Weights of a small GPT-style language model, trained from scratch on English Wikipedia.
Size: 8 layers, 4 heads of 32, MLP 512 SwiGLU, vocabulary 8192, 6.3M parameters.
Architecture: RMSNorm before each block, rotary positions, no biases in attention or MLP.
Training: a variant of SOAP for these matrices, 3511 steps.
Each number is 500 + 50 x the weight over its row's rms, rounded and kept within 0 to 999. Layers, rows and columns count from 0. Numbers have three digits each. The size before them is the row's rms in percent of the matrix's.

# v: layer 4 attention value, 128x192, rms 0.143, rows 36-87, columns 96-127
# o: layer 4 attention output (transposed), 128x192, rms 0.152, rows 36-87, columns 96-127
# q: layer 4 attention query, 128x192, rms 0.133, rows 64-95, columns 96-127
# k: layer 4 attention key, 128x192, rms 0.14, rows 64-95, columns 96-127
v36 095:607539473537518525375496562475479504499496531454525553377501509504442519563522460441482480460507
o36 097:521492507485528490449427596480402541448453530555522591460598452515482442522520411475455491603435
v37 103:574518492473570519464355560518438545436440457544490568544525524497473437535525416505486466493432
o37 102:490419485488473466474540512595489535480538513448549602453403548527474466493528490437375460562463
v38 100:559347549468485446460543420497374514489489476519515470526508598614524510483454497514502549463497
o38 104:480580530515424530588432544420410453473503497559465531462509609559502508525621422547475434451504
v39 100:454519635532473519469378521564517524469499594496517454458504494585572429479562501461487436465473
o39 099:551483480546457532500482452470484457514546626494506532417533478543529461441533535442488495522522
v40 103:481451537505461519481416481530472520592491565539600358481497483519564475519473494512544569487512
o40 101:459550404473483443498506460502516467596506545508443541442483474620511504461500474538510514515443
v41 095:485526466472566485513465557612393502533488431600484469443570452562437513524534523414485453399504
o41 101:489563411472518588455481528470551504457562588433444471418415474523593541457531456498516503398558
v42 099:554432553487468531533418583436513505475396560492553468501499426569439503509408574443498497398498
o42 103:485420572508596471442473503447532543516493468427548434497519500521498449513541588488519544518441
v43 100:567537447520458471466539502493526525461497564480579509477421432559418487506576494466431560498592
o43 100:497404573526513506468515575533504537443510525514521501433436564423500614542583420542495395505527
v44 101:663540428473507435475564390446417548481452399521520521570403511534431499464441496562512532520494
o44 106:513491439594534481527455453454498539500469460491477491502525553503518534523500490516538427607563
v45 091:546537477550494459358479571527522527463478510542423368482485507563459581465474530389424580569549
o45 092:539490476577618490491460435519535494469519520547468522580585446504478562578429481474490475605559
v46 096:514496499444448491461445471558509459522448529496467573504552563511516533552440474432500488507525
o46 105:502534480473518537448558511475506535541468434535496549549420452461559654529526522441499437536497
v47 094:532568475484427427460591470522504547454472544486500514531585528466455500496498549439398462494461
o47 099:560501464400426503543457487437509493492517461407532488481595507441460602534464557513484491560457
v48 090:562500455545512579478604527429482468563439522519516551548494492566499440506454526559563474488519
o48 094:511503441527417528492553498496523526493465475554439554585548581496515410475563574486470418470493
v49 088:544479508490414566462585464452486459488480540488562446473479444477406417559492494467482433605501
o49 091:493569532516533482487385443547544560578522536430484471493581425527519500535540519414504421545475
v50 092:483452525534523506532491370473502507517473580509499433512548546606376454522530478437502421488479
o50 098:453489549557519503567378389512564449554509491413465439487515363529565480497433431511544368466525
v51 095:470418475427424547523511521538513417558522550509501422406453586550505493470514468592505516472524
o51 097:419462418402463554469502538503460516605513491477475519511542492484602558517570510525543514528523
v52 096:487463402490495488510479513611522468525582482452465520515495526495599549389549582528537477495555
o52 102:529493491478524417555540548563478526478484491415491469602549610440518489470449499443458488495554
v53 100:516486409466419536556573616514480534492480531477479442538547517429501522481413562456578430414511
o53 102:548580537403493486501527458514385551454521479443437568619546508483423454499527507530543480427509
v54 099:340535495468519454557456520464386577454518522532525582461503518601484502453472500516557511471510
o54 098:505523553531526546473479513489564447525434507623478519513498503525553552477539424487521468501595
v55 093:590545556512542569497493469387439387421465556513551510523520471542478525519550455434468574491485
o55 096:478535578516568617525453469442487474458518511589519444551618499579506530425461505460462507492464
v56 099:532535522523476503607506478541478465513484493497472542524502607434480530505488484530529519502552
o56 100:466484447618385449591521529551487530553504525472445395556463520512492490494427573483451454501503
v57 100:479478487478425483592520553552508478498528443505498567412529504411547538463439548493489581454516
o57 102:457560445504497524504503536476506491470445501430594495551469532522472527426491476481516466627461
v58 104:503478486528523493549648416467422466480565562536505477550477472493462527489549578532484516494477
o58 107:478500561605543461460522427399505428403481483536519540556510511571558401501472509487502460428482
v59 088:517529509495493438476352447575541506524495556574520569491444434600474498482494544506603478514538
o59 091:498397519514486526630486604577475430596468474503550530549507451493528555511508642547601502538618
v60 094:439456560469488487497312507565518479516575579488483463524475519612508502423492526557438498490496
o60 101:528558577386518411536554459562529488536563509445525555496442547505476536507528545523522419497472
v61 097:502488477480440597432462573450501501481473499474555519435576479503548543557453480545507535482525
o61 097:479484548430596590534569591555468501499516441553512560464477465584417536444556524487436412443448
v62 089:492505531509447534452510570504451539496520476491462533484465511391413421469490453607456572653467
o62 097:480543581581446536462564502492537504529500474514527531501485479469544556549539502467556449521458
v63 096:422465459476499509428588468512419460514428465500492472480508526606461533472527465651438514483422
o63 101:439471522566443608479464473420497418478525526575546615420552463505510429588595507523516501478528
q64 080:470487472489432459482370435490491447529551479498493417429566566453561594468507504573528461512562
k64 092:539406518491397571514511553437494546534586525499411546424463565450502459535501503519468526593507
q65 083:510561504473577567425510585493468583549463518524546564578508505405539434489441538414541553493500
k65 091:509457565490476458474560556564487432515545489560413432469494507509452528490590441551463428415606
q66 086:518497500508525593397551493457443551577553469425514523539523405463483446522416517452533555561494
k66 093:409506510436595481607395446550572542516413519467492446510515486559563565439472484538465468465506
q67 102:528523562432549567441590537499484540564541469446446500572519439427503464490478539564531511597445
k67 108:518458439437524554530487427513569495596501544422534389470467535487549437427504504374455528479441
q68 097:501417492528448494526483491573440456493464573523473445508438559550495571461520475603504552460488
k68 084:434526527548430546508575546486476452536513541498635551421504521465447513577531497515474469465519
q69 089:469531363514490606464461469440533624451527428516424463541505456492472497447465528382483563533461
k69 101:528425543417506465605503480528531433504565508429527406490572550539481481515464463538449399443451
q70 097:460452536454574542528569443440455526416489572427568462509537502467417477520496507549490485595513
k70 107:472454482397542580601413533577612519535549537514447591538486498444570415437455471541501478414451
q71 115:425551507482477475646510497519522551451557552538559445494463564590556518437495535513470406475527
k71 111:460465516492510531550477459501449573374455518565454475587457472452584501500557490535490436483543
q72 139:431577504567540456515455495483542429372463486583417504480564555504543584469494516556530478467527
k72 098:541578452546485429547462525511536503535503405467450494497582531500512381546515544450432395511559
q73 096:429419478522451487507487478525586512510512493480403554594465486541543583499554491412542590539418
k73 148:459590524612482431508495456520493462433520449584521441439438502478474599523474508481523446453535
q74 094:512550530519466439472491533478513457475529566506434534381499469560384541527513470538449341577520
k74 112:473480555378548556550535489515512493554452533441571492522560582451513467433519496542536528496510
q75 096:446459529484496415551553522487505545437517445493543557449506552499489612592421511490515529560443
k75 093:491478490466513508473494473450531457453496422482494383562538497516517522464447421485389508481489
q76 098:509568493501517610457466561592423522453503463462498540538381529472522472486521484428503476474505
k76 098:467575494583471506435448562498474422509421545483434530468539414430491421581484464591486476379448
q77 098:577416515475491464419492455579453478465515504543518416461451550428501457463495519494447510500430
k77 089:533526444469489562426549545547582538464458471471574476451523447526464517497540479442473481422542
q78 097:436543512577479502405500454530520550510506405450478505502487498490587427553526529459506510510492
k78 097:489452469533447403441478528563469492408486438490587525442488566563455536485494495499575499522481
q79 098:614550440530462452481519521502517477532492450527435498518526423466687476491486500414583501501500
k79 092:512383449495521526482503468592534483582524569400399476518457525499534461485516476587536487554452
q80 109:505467390512488492455406513504523504472494475444534526421552489661472537525502569562545494486465
k80 083:526491519537504506442563505460511425461499512577339473544449453432532547475456468520491539529507
q81 087:506440501450508573568491443509423487480547480360531536532567511501512502518474534462534565517455
k81 083:429466456500555473450505551566524510546476495513542572424426512573430464494510456451430416482554
q82 088:496485488513527571451574425432453528544506449578443467527505394492511426465437451409497541488527
k82 085:460533554416488466517533521517442499539510521399508495491591555503518446486431466476465370556410
q83 073:538508541531600492505560540525501446420455401541550523520397462473528522490439515404500541504577
k83 078:467453448508486576499438497451414571481439553432464503423534568548420415518389438520402491474475
q84 079:490573559498470533523532381455533441466539507523490522624524474422494421438450448459525611488485
k84 099:501385547461494490499497454466559512460378556442489429508510573510530469449522436464429494470507
q85 093:444486455545508596479498519454487542532515483502456543546507428479569509448497405471467512605525
k85 086:540452611495573504481476564554559485422501506509524460437420561531490474549449471547588539499475
q86 104:613570534536523449401494576470468478565555494415545498471450410507460475520513492438518504528464
k86 097:530497453573481497454448448517444523518514528479460490538557540516463551515499458516482475582551
q87 086:434485542528452441477477564599558407455558523583572465498446451464487544528364531574488476463529
k87 098:481514521455492625514512585439578572585487545561425487539547529479511427563443481494465435490579
q88 077:418524550487492485554420542538539556473608489530449551589598498555618506401548524460503525521501
k88 175:517478516414506622473451531537502562540481498409541488547554493464534423467509495488488531553426
q89 112:465449539565400485567509423532509453540448458600504438450490506533512481532576452504542434488460
k89 094:522500427458493555470500420491525570478549517418500486487484533573453552436418528535550572579455
q90 098:441550538476493600497492577432460551523509540538492507518526573447492524582486568615505469529469
k90 090:542520484529498481405445497537521522499415441534495435623504601537485543505539434496444561487498
q91 095:496526492499434560617433534582515502440508494488518432507568466475511559510466509575523494469451
k91 095:486534469489531475555507487506528554571590491533495473502632504540530516500410518599537452539497
q92 099:500463431503493460541486418505531488430534542489502502403463490529499499534557504581489431533508
k92 100:443441575473512413509530624558512528490524500590576477594500493534557598451455538559590530454498
q93 096:456469523489510569486517544600438474488433500466572466453444470400583481487463506517491470442513
k93 094:489558596495438542457507553577557503525533507538463501412425508497582493536607491583532527441497
q94 099:390540419467529557503520547488499556507525486540551478433495402532508490457520449477551481496544
k94 101:541495417573502481496488551504490407480497550514581481502502403469478496496472471561582492511542
q95 109:536502557521495547428493533506554485517450498575497510566425425503480520500525458465532580522528
k95 105:527499544513544509511585463538531596582456414439473418440448451482494490536522481482461549555474
v64 094:431437567474454474411531456430498478440434550519486522605577557440556516598546464524501469514522
o64 091:462504586489490436412455465482459461555483491475551545556493598505522469477460383483531521564450
v65 090:514407537452532430424465482542528485528532574558490473465509572512498484458424487481553506371575
o65 090:533415548594534502467549584396520501484458507501467473578566430505510459503454517455555549394521
v66 122:507440518471501495490431484468540456481452473473400568591509440512584558540524462540506425475493
o66 123:505454580520468496425468552454528451515442549481452567506419489494514525514448479492519491466480
v67 104:501453472503475386528467471490500442502489512544581497440472502495398480444421411619508434577468
o67 101:567491497491569467529462478391532541501575455523504549482456481470436576421521427466478461505561
v68 094:447513418475458544491547553409397522489410453533490423471529404533479484460449466525476524527523
o68 094:442443488473546463467465415499595516504537510482402467498601445551481492483437537583509485502578
v69 106:493464478552516447448317456500391466492513468456434535543562495534485452502470493403529364520495
o69 106:555468583594508467446452449588526466408490524399505587506526537459479552551449567541472446541477
v70 094:524475478520537534368420420494510554522494416454458380456516472551567465485501434530502403588430
o70 089:478519520540469602570533567556447491504543575413467504496524598577524453487513460585483469514484
v71 087:579557478487480513528486487524497534462484592512484536541482479500424521504552548572614528519507
o71 085:449593479388454518511453502491506486461403559486582455528498418468503468543481559471494466498511
v72 096:599461476505434498520504442503449450444562475504574529450487542493604530462443512435531538526500
o72 091:511469559446477540529426566489595527382504536512405466414450479529515588484464473469550408549466
v73 100:546527532504466548489527397371430539534480463547603449484527483543474464534607509527529492507544
o73 095:493606406488520482453562467501539511553515355435560445515530529512446530509446499495476482499538
v74 094:512473484563540508548508507533594542487471424490419579451536462502390488512532545521481480504519
o74 091:522499502409460507553492451436471499553426519405498484463496484446460491476464508501420533531519
v75 091:475476542491463470574435476426478485481391474446499414511530594559499509489473514495495525422437
o75 092:482538445499608490385467572487496498567528467509474509526411453497387482481482422499600491583538
v76 100:523550464522501559542428502535473478500570558470422419658435571407564485532542537477553509551434
o76 098:501510502462528534491516523439510441430525455489590477475383518469587545546547560622613467447423
v77 090:435401510477486501522437377504549478506466552548423490477584585537646523520506471500431471508526
o77 091:526441515408611481434461562515500456493350513477436432529382474476499442553452491492481597476440
v78 098:532507494536488465441542468547450549568409447552485474519483543381529412489510497388570513426479
o78 095:447531451544497469532482536616491598507408460467603429508511549488467519539458461526617490530484
v79 108:597579466495549504526474501565550553517505524507548503444419515519484561504418529528526491457497
o79 098:462489502445480554575565482490516476495490414531570510461559575514437415505516608500478576503492
v80 112:473598527497617463507517541542490480514447431516493480471512471529343476571424517453380559428498
o80 112:544552436537500524499467585475513498611491475441475516521592458513471463450477534406487514447587
v81 095:589498446495547500428471484433544590523509558490474540493515538515455481457466526556490512577489
o81 092:435434488529456365452456536554514491457473565500436550457480503576564458549581521520454456458493
v82 102:472532534516442434468464530614432485530405578506537501505559453519524532575437465496456473451508
o82 092:491556464506511519583444427573539505489450563470486538478448492563441487443551471441458456530523
v83 094:449519501488442426496537511560556469554554571474499492498564621581437429565405441461460401573425
o83 087:564371540516487535403502458540445395505514494488490588490402555456467489586517424563471472558478
v84 102:456512458524435554501539423437472625488620459450434427476504449478464472432447477482494438569544
o84 097:454463579505492516526522446538479552416526525436469488459468519533459531509458545545563493486521
v85 089:526498500509576500472510505570558559486477492470546518463453569533507507471501521443459533522500
o85 089:569446498513447533590592548440536470564558554636459459526483494520594476540474509494526491456463
v86 107:512434537490474402451536508537540491479428454440376378478516494507529487537386440470484456531445
o86 098:529433517464485525535489521491384525624482559585427507513514527541539486514443520473439453506551
v87 095:557465477589528459514538501483489497478468608490512448507409423477531525467540567413437447542520
o87 092:485402518514494529452520465349500515451498517600466431506477579529500505445569580560492432529494